Weights of a small GPT-style language model, trained from scratch on English Wikipedia: 9 layers, RMSNorm before each block.
Each number is 500 + 50 x the weight over the matrix's rms, rounded and kept within 0 to 999. Layers, rows and columns count from 0. Numbers have three digits each.

# down: layer 5 MLP down (transposed), 768x192, rms 0.0636, rows 380-479, columns 128-191
# up: layer 5 MLP up, 768x192, rms 0.0721, rows 381-480, columns 128-191
down380:457549565487446531527389418504502497464465464507507462549428530475536568564497522558494441600492545573483433421417536522404499443507521550506526565435537447509527449529568543518454512554463448
up381:429467497427496482446471535511488498573510545529443489579475503506567523408372473526504482580480509551475553487422486576456496514466500546499462442465485497409492406476413457489483521562472499
down381:495466579512567505581478507541535480488436436498418546457459553504532561515545506566489509475482414466528429439493553539517534475467571446411483519409573532411502505544590447586498582404504498
up382:585529484423479519468495522507572577547420432487512450556526578460491437481438543536460543494425497422530432467434527495482474482650468556523530499494585480405505424505456488437415511537564416
down382:601554530511545469521558462493451459444518556512500498532541429380420429452521519468563490527464459483475506517484492424579510586429465467488412554475419429442479538489580539563539507441405542
up383:482489396482384659505550514618501526519517456523441503561610479497384536419428556380416569506562519487501490486454556518445497597532482438485536574595526605517522466434482460600597534523382450
down383:475412592479466509559587429591563511539504546520508434592471491440495585494525488464384504502490545431427489487469532479469472568567496405478466576439476575587390439515401475479455437495499568
up384:524549519466472492407531451547560486470466513433508477542564510537549493549419546437494536449416503564471457487486452507478510417544540510481441562578483472519545533471472472457519536429474565
down384:473533426475465494538457502535461464608519549535460484538534416423480552464543551515481495534522442453423582501524554522439528538453485470497561459494524490404462547576460483486426594525579490
up385:433519440480438530516485522533397498469523505513468586502513562485415472549477498505556569475503496553529546540482443468483499594446469527598481429405488540444571545495538503527655595516437460
down385:522450540380488518520496440519532555480557592483516502556434479613453543570511585483460513513507511425496585508597540580557461504522624503529531563564583469486536523495420585457431416463490573
up386:417539616554551505451556479456513501510482515407535486564469464424505488468552461492517528481452490466512425517430385499459492523527417530490535573468489503505516502550501595482522549573519584
down386:582541426472465526510466553560492524537493488551447541465561532558436513488493577552418525507493511543422494493528517511499473542516514481449502433551451503566440468460423416534509442427500450
up387:483488490523456628458570542506465436481451516466524492544442434508540519472483527540559416471585517490380580486508521516443510462511603507581479551501485495429547509444532509521589501526530437
down387:469442529453542496638410494528497491528550481416467486502491503585432576552456531471418477517449434482547498465527569574506540542532580442469507485581476527410518538505478404472509511492571567
up388:464479448543460503544577598517494381542521503530407463437505497387447510510458522468555483495529463509415480504480464503506606566516470502486586484508587565552489505470512474492570590457449556
down388:427459580432553363469395514437486464480473420463497544530463449472538459484443391456431472468528520499496497529508531475500474442573515469497463382480447422584463546560509559564376489519515431
up389:460521397550560608504476563488530524491509526458440517374494536443487419490425519490471523488502508383505475478500549532583474508492498428486595561537494495472603504571481487465506646608545595
down389:436484457449489485492487476506476544491639458422479469471516485516421560455568492551551451414540593440640536483512486605472492415380514517489561436539508487457456543548389469525469522533507541
up390:473532488503545479487481490505489518537500464496490482472476514431401556502511428505445499511494445610420463567406509455483514506420587445466499513478552483540546551511504526571526491563524577
down390:552472501542462541477585476457545485478477449497501558585528441547535515589546468598497486452522535519536500474494503432541558546528517495472533483518506537404504487513508449537492512448521426
up391:537539451557476546530519549484464499521549450499403478449403510499561371474463610546440487453536461498521528469435488473522350464534555450510566541515459493459452515464410546495553574402461487
down391:479386463451541444497492501576479397423536453516565462553531460437577558528489490445477425453498508531535500465545550507484552526452481490511565494460537534506479523462543413445533472450498548
up392:398553532477463459391420470521502547482516481525437467514461599469481535505521421402601581580530506493555508451454591552457524531541518511492486526598436521540511552484496565465493519568536651
down392:482485532501415511513530522479401540538544533488488517471531461396449493479500468503432505502533512468477446603476363469469508498504493524514516462452477515500474443530515521564508506524490392
up393:466571510520560491494424421470522537558424497504519609598572526555507520595469455457537428411418430515532498569502460471488506601438435461491476526469508523640528473468448501469561474512553603
down393:493512462451444564532541546484424464408488439507528438457434489539432470489512475507482519527571597504508514388503523493418472436459514539513547471507511483509494507444530451444476526501547512
up394:543543424555488570509646511483458529532381543493477498522520526457473492415600496463477519491444443488521505451480589453614471493538521572579565498499366600480516520479535582415462529532560435
down394:429394574554586462591424512491495504499657399509486494482435580449506495534474517519534511388523475463440470532457439428489542520530602417522513509465670480574515549526496433516512476492522517
up395:550578544524566487501491573516462560444478575494484494612449421499420482461390529413490445524506495352511520489544472511433466469454571436555485463485550543464543520417439521512481472439550451
down395:447531562478448405599461482373413561512518482522419505462546639514479488352522591476519436586507493506540474434432467476553502464444465507520551510592506499557519462473484519502569449518536546
up396:446592507497478508513434580503531452515466524444428533486541545481470468483512531566466560502446324464456498579549520513409556535644487523510511545594562501496561449564477475541423585503500505
down396:552551486558458541509507525480412424509502512514443520437434578581466396479532556547512520607493523350526535552504490585554443608487530437441520495608552511505550480465506523547551428489560524
up397:509575509517462510479478550541524525376496562583475419542538441446485536474491505554448476532521370416526509387444570552512480486521549418462573475569486550476490410461435507508406556557482522
down397:538472567496459495490463514489489438529523514532651449448438498555524450535423488522475417472429552457424476576528455463494529561546549482576530483519479446436492534449390504531454444375487450
up398:601503447528485567458503415484473473505573499524473525520455569550417479452450485426437504511480416548540528444408514447488435592514469528506520564519571507589556499485453509398537495575554534
down398:445466565404473502516453491551545488528525468512494451518574510389547517511466495529596536505535579572517462479588508501396555539435433480496521458486527523411496497413605520510528462468438594
up399:535520428468565470499645545443512581450501586563504453562516586470610427458573555513504454551463491490504378519472560501503496500419448491557567428458374491539523518463444512473500507443554554
down399:450489465463538523513436517589473454601478593520495400486441533457505566498451481497517526478475563463485542514457575514596455425412473482580616449499544532640566484450453489535579514444492577
up400:531593453432439568567526470378357583549485567575561534460507410531477524461495509448534464494503468552467499534533614559511434550498496537460479584516524475461456499491424491530497602491575457
down400:533536420547541485492425391412468499433540517562556499489467465520492525358465604467540484518485556494528458468490515510488414435471439470439466555565468542442431546521507424504476536468524505
up401:508537516508530469520495631480503432450526436534468518538528494403546455606522498457555545515495439479418514478538602514532451504474514507483485576506523451420576481474588471489456567581503504
down401:468529500497507569478542406471596542502517438430528505479527531583506524473518536532481510504470596428604431517508464554541483433443446505487449476471497621559459467502450470471530521505483475
up402:421462478456369540565468561496483562576433582504345533508544481455468508581391500489513492453457498426464550570466421514481526538580610473466565454454543551423484508462437454580523528466337420
down402:542468628574542469563531564512524543472529523510521452504524511475510485494422555568511540423506508468552448458471508504504551554525511480384489565570498492564353483570455427519528468541454473
up403:476512542574485535456476450543486460534525433508479564489475501474450406506481497491518480513476498580537562618527542384585401442538492548506544459509501501509532504572512478525531544591558489
down403:557550547491394487513473486481475544519473403478495520543485537514473399459562582484489502539413494507486524492457514458473555510367562445385434519510539476437491414399527508497430426414476554
up404:529474476469467464510548459505410561511568555537572459410647561531508488510510478439551493555494468434482465582577471566494551511498509408531481428477442541509498443380397488521490518509440518
down404:459435498483518494445418446468511522544526542473550505498508553499460542498488483413504477611435427521457525470572587539397594516435493532441530499471499521452472398563660486395415574526476551
up405:502532419447493522542531525589502525506463582548454425535516517511520566550480439502508589493462500447457489420557556566532532559594560491451535503543556524571477474434507507538540523506426468
down405:445565596471497458457460421487483496507515502516500512504556509534560440453530514446435506477511505608485386553481526411512511517520441449625464435568455486503492500576556516501503469495500465
up406:478487515476478530478551581512515549460474581493466546563473510545511580442544567478471456465542513460479533490555552539522481487485460544558535499545472438525541471430543520611461556555366491
down406:505522595579511504475372359503483503460527531555476512470543529469539458497439464433545433536514491569510435477484521497400506527554472480449529493607430542513499558521576481506426479481476510
up407:531535531482531597615506506484503530555446601533442458429427486495512584558558382509605540558490528525452444450501574467514542485566552613525619467523510545364404560532490609461417499494505424
down407:506520480508516542525476475416521504453488542503536543435435461553596613543491509581541466501481485594488428461469398464468514426555564455614545476577519463514490606591529575423508530526489527
up408:476526505525610430469591509577557497515426552546443483526406387575513482583548490533465502495575469496509462526508462503525536549476524517456496447516494500500488478461492458500573569485493490
down408:573447520519460528503429517534471514481622496456558457468503558514527485416454491447538455436552506566407502416472517524517434459573558483512575530539451483472550550484545465413483467479407572
up409:458529500444522589431500447487579477478468567506508506520536515463491446455408453583518511535504511446460462510420513553432501481566521473485546605508545513503455535505436477432463487423488524
down409:531440496432520512513324439600463554444544537479413503521496503518487521490518453495577511562400474555506490495495560568340468459348525527573580455500536425500483516394610494498473515505528503
up410:489438475569492446490523474522534478630487638545521461485517535488395505503467478486470612489414450515495561562580498506564506485556477540471474512455462493584524439525450482465474498544595554
down410:511534495431485531592480516489500532486476425445460436561510518554504579582524428566526478546551514534488464517468514525451501623455533484510539522544597506413408418481527577523469592462499531
up411:488537510456504595458536578511506500497526472526473404446484490516493534612413547441544444469495535508530540508482481535477466486520489465561468556478499509430497462475515505475560511547495560
down411:550570501563479474458495559528529569489521473525472515554534480570510489439585489534473485501592550517536474483469448442525580474473467516552499435515493497585409463521402551545505478502530582
up412:484506437521494573441508509566517533495508493504511556535474507456475517473501497542524445484488452458501428423457414486484593471456535545490534506523486489433492538561530504540534515566510451
down412:449492433474566487487500522489579477416497453477518574485481534534545478470542561448441584543543486485582520414479553534543445512480505452543489426481483504480464509484521429464431516467475513
up413:505512480483462562479539536463444486510532524527495483462533499475440512569484501496494466517476508487483448587480488503476483553536522494544481532501538498468539523491482546541515554564510530
down413:476504512495522561423535568508429481561503517586498511495529451371465524575524479472494552567453410465530458556448486436505503576519506479520502576501505479468565533412466542532576524529522541
up414:523562460526593556479473588556518495464404502575571466500479522469582461539439504529505556454440489466479512429529476475464497457568471557515492422470501515598449533434490540457516448489392471
down414:489421518495438529489462425639612447490613411439497519521560511451463533453581480416481452546471486511481418531480521512596505495519489582477462566485505442508494402479501497479524508448469433
up415:518524377531466614521480510446444538436470482485518417536483497503569507477541456500559501494373444464518471563460436500541465492425523564535539455466500456455482550605521422459504525348627429
down415:482511477530542570566471517416478515496521545509508559423385535475520518471544397403580552537568468506527412501443499567523456530481467452388630475380578496476440486384465466647437536463567491
up416:489541475502480489554586487509553464518496554494489510499548506456455445501561482502542533547435548529456448566560515561576516597457590435578423488469517484401509515370443526494489449532443444
down416:526435506575545512529548565478493469480535479533479519538473418529544449490564447543473497518503467533520461450462477570557550440463470470485595470555534419415464415632572442551565447579599522
up417:419558520450393550429490468493540481477526458472577504468559457412481513407508587476473486562463499472510489528435545453540468463560525480535525478556426476510484524579563433568470518432388578
down417:531597510456394511516456481415526559460511406499536438451522426494551461498458506513499534484485602465388569540531493429451399419549519492522512539511444438539530523497608473515461466520529558
up418:369525504546463584535529535596509466469540490547376535538538464474497449550290591445489493467461525432509402513577468485478520513559445532468498501361461589532565478557519368550572467440510494
down418:511502450674513478494549569409501518419481501495548495545415477449479566439551453496577497578437518550443480520450493487541528613527435578491452580451512440493477462479432654373453520430419430
up419:449501554562580523495430548446510490603540530570459541511484530474461488558454517532473452559465402535452553436515498580469545511507495516488594546524494562486554452597480470477502505572582518
down419:538571486430405597507444373551521468501534499600358591438560540544434554474559533478480604539447526485521559554487534563513490493476518495569573554567366540448460409517459472505499430522546509
up420:395494517550485550469433345513482404606399591552543452364418466546495468480492490492542488571556473417480453441463510526543589471451483458519513585550481571469538490505502452523460593600468471
down420:605482533480466540543534598530530501450616481507543454611494474415538411446555501548456440442495518499482566530489421542556433480576469414430516549451471550575461570446495480533519488460567594
up421:462537479587469464486540611522551532478488473557492430501485488531465510414506583528491526549523460478506400467543493510521475531476531555507520475527457600481514556534547439540514469499423473
down421:504416462458496506512507481551619491479453499467565502536391574455582572563472520515438539443454475494478502464510526548527525459486535474511542476490543587499493464428423463448511475437461566
up422:460527523492445515572550545545447491500502525573469519458479455491449452510554513628498480578524489452518482559514435510493533395595555527573480378471511505515520496502530508554433486536481481
down422:616429441557604475561469421459438451478582576470554507391513473458557567491513555459526499441469453532506462401493573498562499604546398500445525548526468547451465529521525415480531474417506455
up423:509516539447565481390472536445524428547445518531503421554456404523379463429571571485500559554553389446500531491467573492446547505525509459531493556534528469498531471577391504525392517480493518
down423:575464495549523447559544563509507528508523460521458447551451515556501491637548575463434565446486465470530504479498425470595489446546574478507471544526441478396495564511503496475513400518444588
up424:481494465378489502546456475506492488496432530579547593459578434535500515472499466520491597474418566470528509495484515433515539551550554426591462514432532578453460537371533522531437565467392497
down424:434558445560491436436511496345532480488609478505395448483477473513405490494540509565480504520542378466527470457495513560581514546533453539470544511555476525559436496596434422495545458491451577
up425:466456482453554522474444568408514458459567453506524465469493531497536507548506490545509505531557485490460497472498522454553434525476500486492523489411509507478567526516542496499456506541480472
down425:530524547462443545501554455591508584452448541488381519504547524461462548505496446527462524401472598460513464474479419565477546430475477567553454507583414445446462511473465464521518504516511543
up426:431495458600395550435503476593547411503424461428524477467473525520481564404555484497531517516546509442428519510435449496435468633584498476469506559593515484430464437525531580495543596507608543
down426:493488526475555527528422502406471564518503551597468532480496555429532465605488502451514471429581446561478533519516509513522417496522489540455488538455566467584507494526486554541474446536492527
up427:597462522528578488399462555528447553470578542526478547419558441566541420497518462565437521477453375432511509544544522512513522519516592464558605523421435472593570534425431475438552549549469441
down427:409506470467392450487528459445568582470437515535494485523492548517545506491497530456535571539441594544519498374505527652561524523537465576511452481465422561501520486472576518566505549416488538
up428:399540504411468515548496519483414517478493467545527537530533501466551478500474580498498488594405431459496502588468382475466484491556550508575459480504591439408517393519531446567535571526519551
down428:476574451597551473590480511546547501433476514495428473476553529482461472533431537486462492479468567514491544406504485446488496542436537499526413463573479465506432521540494484495444473550499488
up429:488497415478464514457563472496498467578505503572505533548453463490506502460506487534552649544401480461406532491615466567534557530446511559477446493468485461403581563503530473524555565476493494
down429:536524520435506485494554404517595517418510464499491510475528547562544520485509582544458529538489571494509500413468523482508510485539543458505481513473487526434504442566505539538586356507504439
up430:494493370576536490507520476454441566519600550494510534493514594515473576459508507492450455482471441494498432548450550483514505479509477542490525398546528554522501498461533588566629523471469587
down430:403528556483437516467482479473535471642429483515524507496498435477557481530481464531510466442516578488465501496498456457570478591486507439546455613509495451522512517560503403533438444562605462
up431:550605509504473510478486528526560579450468499485531542478576494494512562465521559366627446493432506573426479564457565428551483519499535461533549514443356515422466631503513480500530492554494474
down431:583479473542460542472511494471478475423586495439486484552411509609486542492474529537537427437547467436499443565543439514465520510562485532525482519528555610450486546502496554455499538467483506
up432:574501435433471550539458483585505566454520586487493411526497501487507514488481495571571553491568513383473519447448551506532526491426500543577529526538469533487500523479474618415452581454481647
down432:478633535450455579519384569460529565519515513518488504559526514493450508443436571490432502545478557520486389524400462444469493586483542477583441458401511441489515471487489442561523536459569428
up433:462518483482587480403401470584521439503377476520521459560408474479601495459436471482521568472533503574485473519550460506572444549428465465483524571520479479521522458420422485503490561443487543
down433:618575601461481470525445427521482503490638566497553461494508519554456543464516434489492501485537556459488536455510544614426477581556534376507497471494616490571511548461547575407519507533532458
up434:456560489557529551452467500502536490468491553596457581550561431475580479466468449507588514492524513429505433558471503420494563544520502410499506491449501530465456521592544495491615457529535455
down434:542562570497480551477478465479456489522575470525488480441482579527493504575492514525465457502512520462524611555565549553462509585389511583524474447498486497580415450401534475514509526460513441
up435:506473567602564482575520510447450441573492430467542500475524487453482465502440473478500597524465453489510510513488534496453509579480530547467509474519516522522521482441470483441497502587430565
down435:460433468477397531442479567520537556468401596535519460564485451424486514553524484474432532498461465457376523504463467461518500522462512533568525551534510521530449536517522480551422499509564518
up436:485554472594575450458471641575454474502538526458492456531530520467434523538533467516603625592459479461492529376501495439504523410579533392467589482508377488520505554520556537449526470541521578
down436:499489443487542497501556459402528436463453478599521468486486519511489493506445651455452392461536502513510547571483550520549573631431510606533410492454498443459460513549446540613451557505499478
up437:577549498512543495570508519558466504488540616515376475450434613464443446592474602496527517544514491363525469481554526538529504454550445450547535500441499518410579516454480513551488548466487509
down437:480441488427530347594413490571431492455589513514409521441472566658484489509463536457472570507521575457670527519483523521501531481507500608515507470507501482609477618446426493467498544480524531
up438:526529507453430533376485490428557596416480505466445478517502534511480500456548481481553461449488366562465494496547481569610491547484449555560528582607429486465452472328455496599521554482406536
down438:558603584521531493473501544492388532470498428509437532570567519624442461473509612442537432485499472547450478488438525530491573466415477445600562532428431507508464562592556503575512472484552505
up439:486500505592579514520535529476494486582482536476492505569534634480449557529512477462484510500445534409522411595498584419446539554598571509553481469511544500561494592403445534437526496479492444
down439:456478471454541509468459478431497452510444478542513447476454457501536493432450508505446468537447483503417505489519512444549528480521430520445521512463462469524513423535460480576455615479505538
up440:574488426434499530508481433534454608447540472539483444447538473528558504491386475362434574502384614551489511456467459527536534558493605544513560391481527594530478606556525524501529556488507547
down440:464481526484495430507451513486583551449400549531488498509530481564510458464510418589447500513554550542437488551436411503480465499414486568452556539536536534475479453531402473531456527539581543
up441:481499411413585499512608614451557429579573480506424449469439468431502558530511619474479580544458482411559483505471481586544473565483453402455498538571576508388513473522436520553478486426435499
down441:492513556487582476499516548553487484568536555560576579540525462587505560482503484454504512564498462517476475500458527535533530416416514495564488430458550462583499434567523587381495456552517499
up442:532507453479508542532559479513510533498524540565598472450466549563512522535399650540475536440367433617523601462460496550561559524482495504467645461599546598543438553560400465525530464451477528
down442:553525535591489476598625550472446533504525424545499445496481561539523541477505557555547383443549475529436591498425451596522539604495479479542633534458526484589428548413475473505536451542543505
up443:535451488494530467418582532467521527444501472509557509456571553524569464560521523491494503439485514397532448504506476506516529418567476547512475517408483576447563526437510567532511492451440489
down443:466549526502527527468489466486491525472567569432584505517563418522446583468483494547534453514591512605549541486549509507481508481502480445534462533477504571475524499514527525456596436572548464
up444:471544497477535465538513557459496502484489494533488518468434455435521409572462471490571528491490529471465492561552426457494569514566488549504478432539548451459459443464560537493468497474542413
down444:550414471514525584523404445459578574500499498388479504497485454461480476491494560471466555603510494546488452414458543492531428460433440496522494576420431498475500583627561452500501555410435547
up445:511498540483494464421443524492487487546580554494475469505530446519467509533544537474541529529500488494471567501452434536459521525497625610476577507486465459495485492444495514485446484521477528
down445:471473435503460446537532553558452536459448471490447485512528617573502432492525494539553530469514429483465485402537522515562484495527561388484526473570456459460473485431531501516527469577493429
up446:357576547445561512408523551513507477493504487547514439483509475488445411464493484420486514490528576543385401473530527462516471560502494593569542451610400521553532550526447476456540497446479514
down446:484460516529594539474504488443468449452547428552518526483601476475510497526489521538474427405390527467527421542448473491447572525365502436412400368483398480480517468521517429477474494510567518
up447:534519504531544495425556536465557456531554654576512468537442510503459481470532468486482439437476476442490485600434435570474492458498483481504553504522457396449511489461390505460576482470472447
down447:612480436467536500531381599579537519448502431488484435474458492515534449486424495473514554526552541516535541492508461520613546435569527539373443504537515507515456516455503474456553587424441584
up448:564504462432534469418580564533555488427516509464503485537583517488534467505519526424604508516502500481473482475443465503535482641399449484415473418492481512483455502549482480485459519496439546
down448:499498620573447508524537413509490487538494467492475547514494490462444538474558516571427470458530509453518504526545529459451525443520515553508403531449537441452556479472500513521554463480555567
up449:462607431414397474421500512417467516557459636543536509524543567544527577467563543474463476565548332456474537434578596508585522543593453615537537450545411582499438449526502442610473570460500546
down449:554504419536549487550455536599531488498391532471467516570496628430406475536465387462404448484499501473504477530493509448513621540556474491527515455488546580604513531618482607517539475520580384
up450:469539440521573501392528550445509566502548487466538512540520551525541504530505538549472496566457461482527441566434534466526568490446553485478557496400515484514561552409515585541532510543573495
down450:468531496519468518611560333443434485524468520612492499490525443458487506526520550493538450504591429514484461493547484549455491570528419433461501495452528509528471477579520539438473499489439530
up451:516486523482507468507503505444489515581473483437515576514539611413460520494460518520473452515467519515560487499551419413450499525533617538431487541473410505508547664488482623512563539517499461
down451:490465403556431467473558532542604451461510520571516467547458446561587531512515463487540488510498492490447549500457484575490524477456419368545496475544526629479460466534462420483381451469537558
up452:537524498517447446524578502483567510548476516564497520477504464533480430439503513496468427525450479533351473490572582498484453525530538533537455455537460544454448415446508540558447539530515555
down452:478398442455529564495441444511490465532496540467509469501461545550530460503449516502476514459523491456562506559453430530496437370540468516476619541470518542483540517517438517426594550508616469
up453:520582472510410459425487497563464495553562551479363499446489517456443489577549550498483484602520452623414415486499439500537450608508515503468503537561433474523500492497506504549462563412506457
down453:532448490580476513429549439522533468467480473393444536560503500554534480556480441489509450415507529536588548428433474545562492547525471463548542445492574489515546464519484572472517430423586541
up454:453485479541578468476584545544506422524510517525472468545450511405520456509509494528596589501514474478484515481502527521421544492539495481424542610460552452523477575592495555423534511484483536
down454:508544442424501512549463445490496575440330385438464612549538524510538508501502508520453485493433559581537489504422438450544476563515507519488469472486458487498556506394496428588541419498467496
up455:499589469396580517532437410506488416450385544531486577458510563549519540533452567539555511493465525559511508533492563499588473468474457524497610540538529505531555347499451524512607482545504544
down455:502469492497498476565615439453421432532578472540525482525471427537515469487505525528506486441493517472483590501579421515514452555521490428517512512425522532497499541524484506506443502526426459
up456:449456427516460543487502494561437460463488417455530445496541435510553596450548510504521526515529471460545482538499492474476564628572518556516515482471504451493515337551420465438477515524545484
down456:540473515474517535527497577443492417527550458469501459541428555423506529524522508464467476418519534456514523611488476430510454569434517539391531605443544518460566480528568513474436525476576454
up457:496437522531518459435513491522481496572399555511474497506466376400499444421491535514483514531475466598526485514556483431511413484568452540468494486577437480591450499521463435478480523559459416
down457:516463497465536526487468442524496507491589412415492479486460469527504504551520456487506588497497499486483495521458485502430468531543493522567492544476583389522590451479541608506483503463567571
up458:466517374490493489417456540562483544515462449504479526407437536496403490511597590421573523597477409484526564517526456544470532542575509601588565509546459581424539510413342478539505502524405503
down458:523547471455500423489421639492474559480442538362526594464389488541394451491556491517544399642491409514438539492599457481558574473431493531530478446503558484494562480519516474568509501490482456
up459:444455373441602450533418511576521500546576489551536579523467509544479437508445451472536487498481457516425472535419532538533458499514509504548524481515517523409480522576479411528567513531592535
down459:533489436448530406442488435433517448498513486536514492551368442518477532500422614466440465525483549512494522426441508506525506509491500525537489427529454494406468460573464510518493418489519451
up460:479540531473518481482491592473518486480492507492507492551616370530530471558390513536480513466399505397470495553529519461537526619448572501491452522513462454488560509512541521547528557611472480
down460:462496487474535526447538483468413596526504531487474569508441483448478529532524426522463487477473456444480459411448467516368466422563484489561524543544490543521543484512428560513422464466542472
up461:485455562462496500471456428483471531623483486523494575450491438511469511477469611495565521540451465467483519542497512550495469510482395500520519500536463534491461579534534558542456521510503470
down461:513543520589476477474514521452427501429477404501516492463430527466515497537480561471425455503494449459541496555547489559541583496569540542575487492545500501553508507441509498462589447565564494
up462:422650484485518546488481474377501485494484452617520528604497513417539515545506457561461476531499466541499398536414522462590519506476508552592554454510553562477536488414549590507478420496501467
down462:474485450522473540535542546474490508526556546503493525450505475477505456487463544442517500545570503341436571408564535583518458593511500549455454532462410469567509546585491480450585506448577555
up463:508638496500466541480482526404536587456559522482506485491526459551516489500474568466442388541463439511463448477541523513427503460473579561500434564513463481467544374441473493488558507515546442
down463:537506514498463410490423524416538514468549521446581574459531551524543514440524500478521488471403464475470589527404436545480425558501401463533552569545493581536586444432508498397510431478532474
up464:556527571598576471498451487432510559493537476523501610518514430436468422505472446460453448520470470611501421513483446499393449522531494555525445556573496488566564589482446546580526511487489439
down464:410464388435405554504576559509501549457505487450473437457517560448495501507542463492497548553506542435478618506486520555561511556472410450483626483443601484472499423499453478523633451517515531
up465:471581541474482502525566523453525457547463533487478575539486497564479456401519504494509411590506561526459547509516462464490500579493565454619525472522455489461502511443467502422416493524516451
down465:497348467483554490515455537478468453469559492411531435545480528587561497532505474548408544467490407458549539530506508500539480480537463562520554533492532474473500572420509547566537518492505514
up466:442592478478396574458506460424535475538498549462506449479504460469494508532513600502537584508457490505523456525503459538493582501470485573502461533482454469548610486400460599553431477499492510
down466:494501474495463511486554466448483543587511567470484506539451537511442508485596423540478496551580517462474490472539600507508481503521592504617530531478611474539441454525477479531485446475434530
up467:514454436525504569428552451529577460461527453525531500536503349463432443427462482538475493639513515560490532572384454515531497522490553442560492514472543453501491523593497539515527532554387449
down467:514592594517549449475453513443570412567491456492422583523549541427585472547454470443541434540490552561450445434500510503412569526510455503554547453483495518480464517488521558623502485477565515
up468:563521440571488449510602580490492467548419460456517528386461478474498537396460497540520420486594484424452483416543549512512484560577476491473447539596515552490492482531498480466527651714530443
down468:377465505461455623555463457502527527477505520511487491516481476436516480520475501497486462505523475517478469541528402451498434493531525448507575452446441483496497456490537438422372483429505548
up469:435465405440453531432528470540427515511557454488487530544473579458486532568482418446569562472548531507538543516550465481501543528487480567414603451532491502486501466613461533465565547522472508
down469:477491607471426542470491436474504588520521575489579447516517466456538503518525506503508408491571489517585450560490381500434504487348494451505537484593457450452485436550463484541473496549462529
up470:547465443503497507537462518528472556475483549491534467491511446548514534493564460481484436589456556448504561554458436528517442543536530632544467488526409549440449494455489427492543456402452433
down470:489479547418517569452470504387466443535568467410464478505486588591539509518504501541574520512537459429546454501460565504511435408456570501507507505476578462545553563529540516540535555521548546
up471:569417470493458521472570529516485487506462581469550590425474563486436518451572508494496510426478492566485513553556590464498454488528508496552501573514516460478505553482484536348484522540478461
down471:383450527480507542556505559586467512438455467525531508609516440430502532587419534473527492504511406492442395418517451510528584597546430484552573417469465558557498372500485410464487579432543600
up472:475495424564495466505477524597476490465583537529410480386559424465474537505559501540461493466504478495522505560539460445472583581513464520611541409482475571351391497513475540560445502520392529
down472:488510525475534543493469562530552496523557509451439535471498453541516479535412499471469502489423516451478516493485429494547508555443522498514496513510535474529549519482491491526551485540490421
up473:487510482470426635519485425513512521588482551497408470479462497474414465543482506445570463488589521428486490467537504524460527476475598485413529537574518494356500573482445532509458526550522503
down473:571477501478566483508408481471409511542548453554511496520584587493513506407511588543489477516460557566497509549484533399504469587522532504487456489538507472648511570516597554459526378509521518
up474:512549532509515521476429526514501481471570454513446453471471505488494495473477538524508466601457494503506465523518434554369505452427541593487628550468524422455555464474427520498618524440410539
down474:481498416519522434596543528568517501431415537453532613496537536489490461472453467431467495525521540527552490407538483456545503462573469504491483460477511509505443582484446471452459612473485516
up475:533543491513520528550470529496386524445480401504510486567533523451471516557476519478506568559485463453510473556502493424643460548513465484517453468488521592483561491391537577627505562533584407
down475:528496453592402487484481512517555566427572532524454533420508448540449489466487599416482530547531538560446508450546462478490501492460449457470463573548509521481471560577387433458489514450473525
up476:416498501464488545457556544459478460497507466454606538538451562515538492501459420550524539522441478508524485514412428413551538458587500514426427468497431541449568517432507567493548468507534523
down476:485495534454510491470418473546486577454552543529437498520546485518441519538440518535433516576406524566578469481600535567455542492468529442552518460576533464513474486564462465480451484506424566
up477:406487489489554501461439421510512479501465473455527531491423481493556524445476529515488536483497529529478452560534484418508559569456526503513539513508496571497533453570516453489547520530527514
down477:508449558462513551544443479471481595553503562456392422476516553443494509504448466436509523526623529502493567391473403484442473416470417421532453532476527543353563478484431547558451587521468508
up478:553489546439514492529481496617432688502533527532501499557541458533521569573561580540478501556468455454500533447584472602419576536486535611450515453448492556438465477423418470499461463522444562
down478:473521574528446525517498422567550425550477597470507522519549477519590464488461459523527513520492463580468437573473554440521472510544479419535533451526472549427451578517546538573457485579545463
up479:559462452504470452356443517542543540536485522574604552512510453530488504496525505533415482519444503453421522417426470492496451459553484573641471440525480510539477576412444569579467530491382425
down479:604530455466460507544488514484513446513423479390432440542510518551608546460527564487513581559613591454480488514514422464527566597419467465522571517506563526454527562507509558485473426503534470
up480:463516481560435625550476495478490519596588478508463508461492564553453420464479467453533484466547483456465513510476470581504506512458443551556495571541548529447523493516472411509554523484450469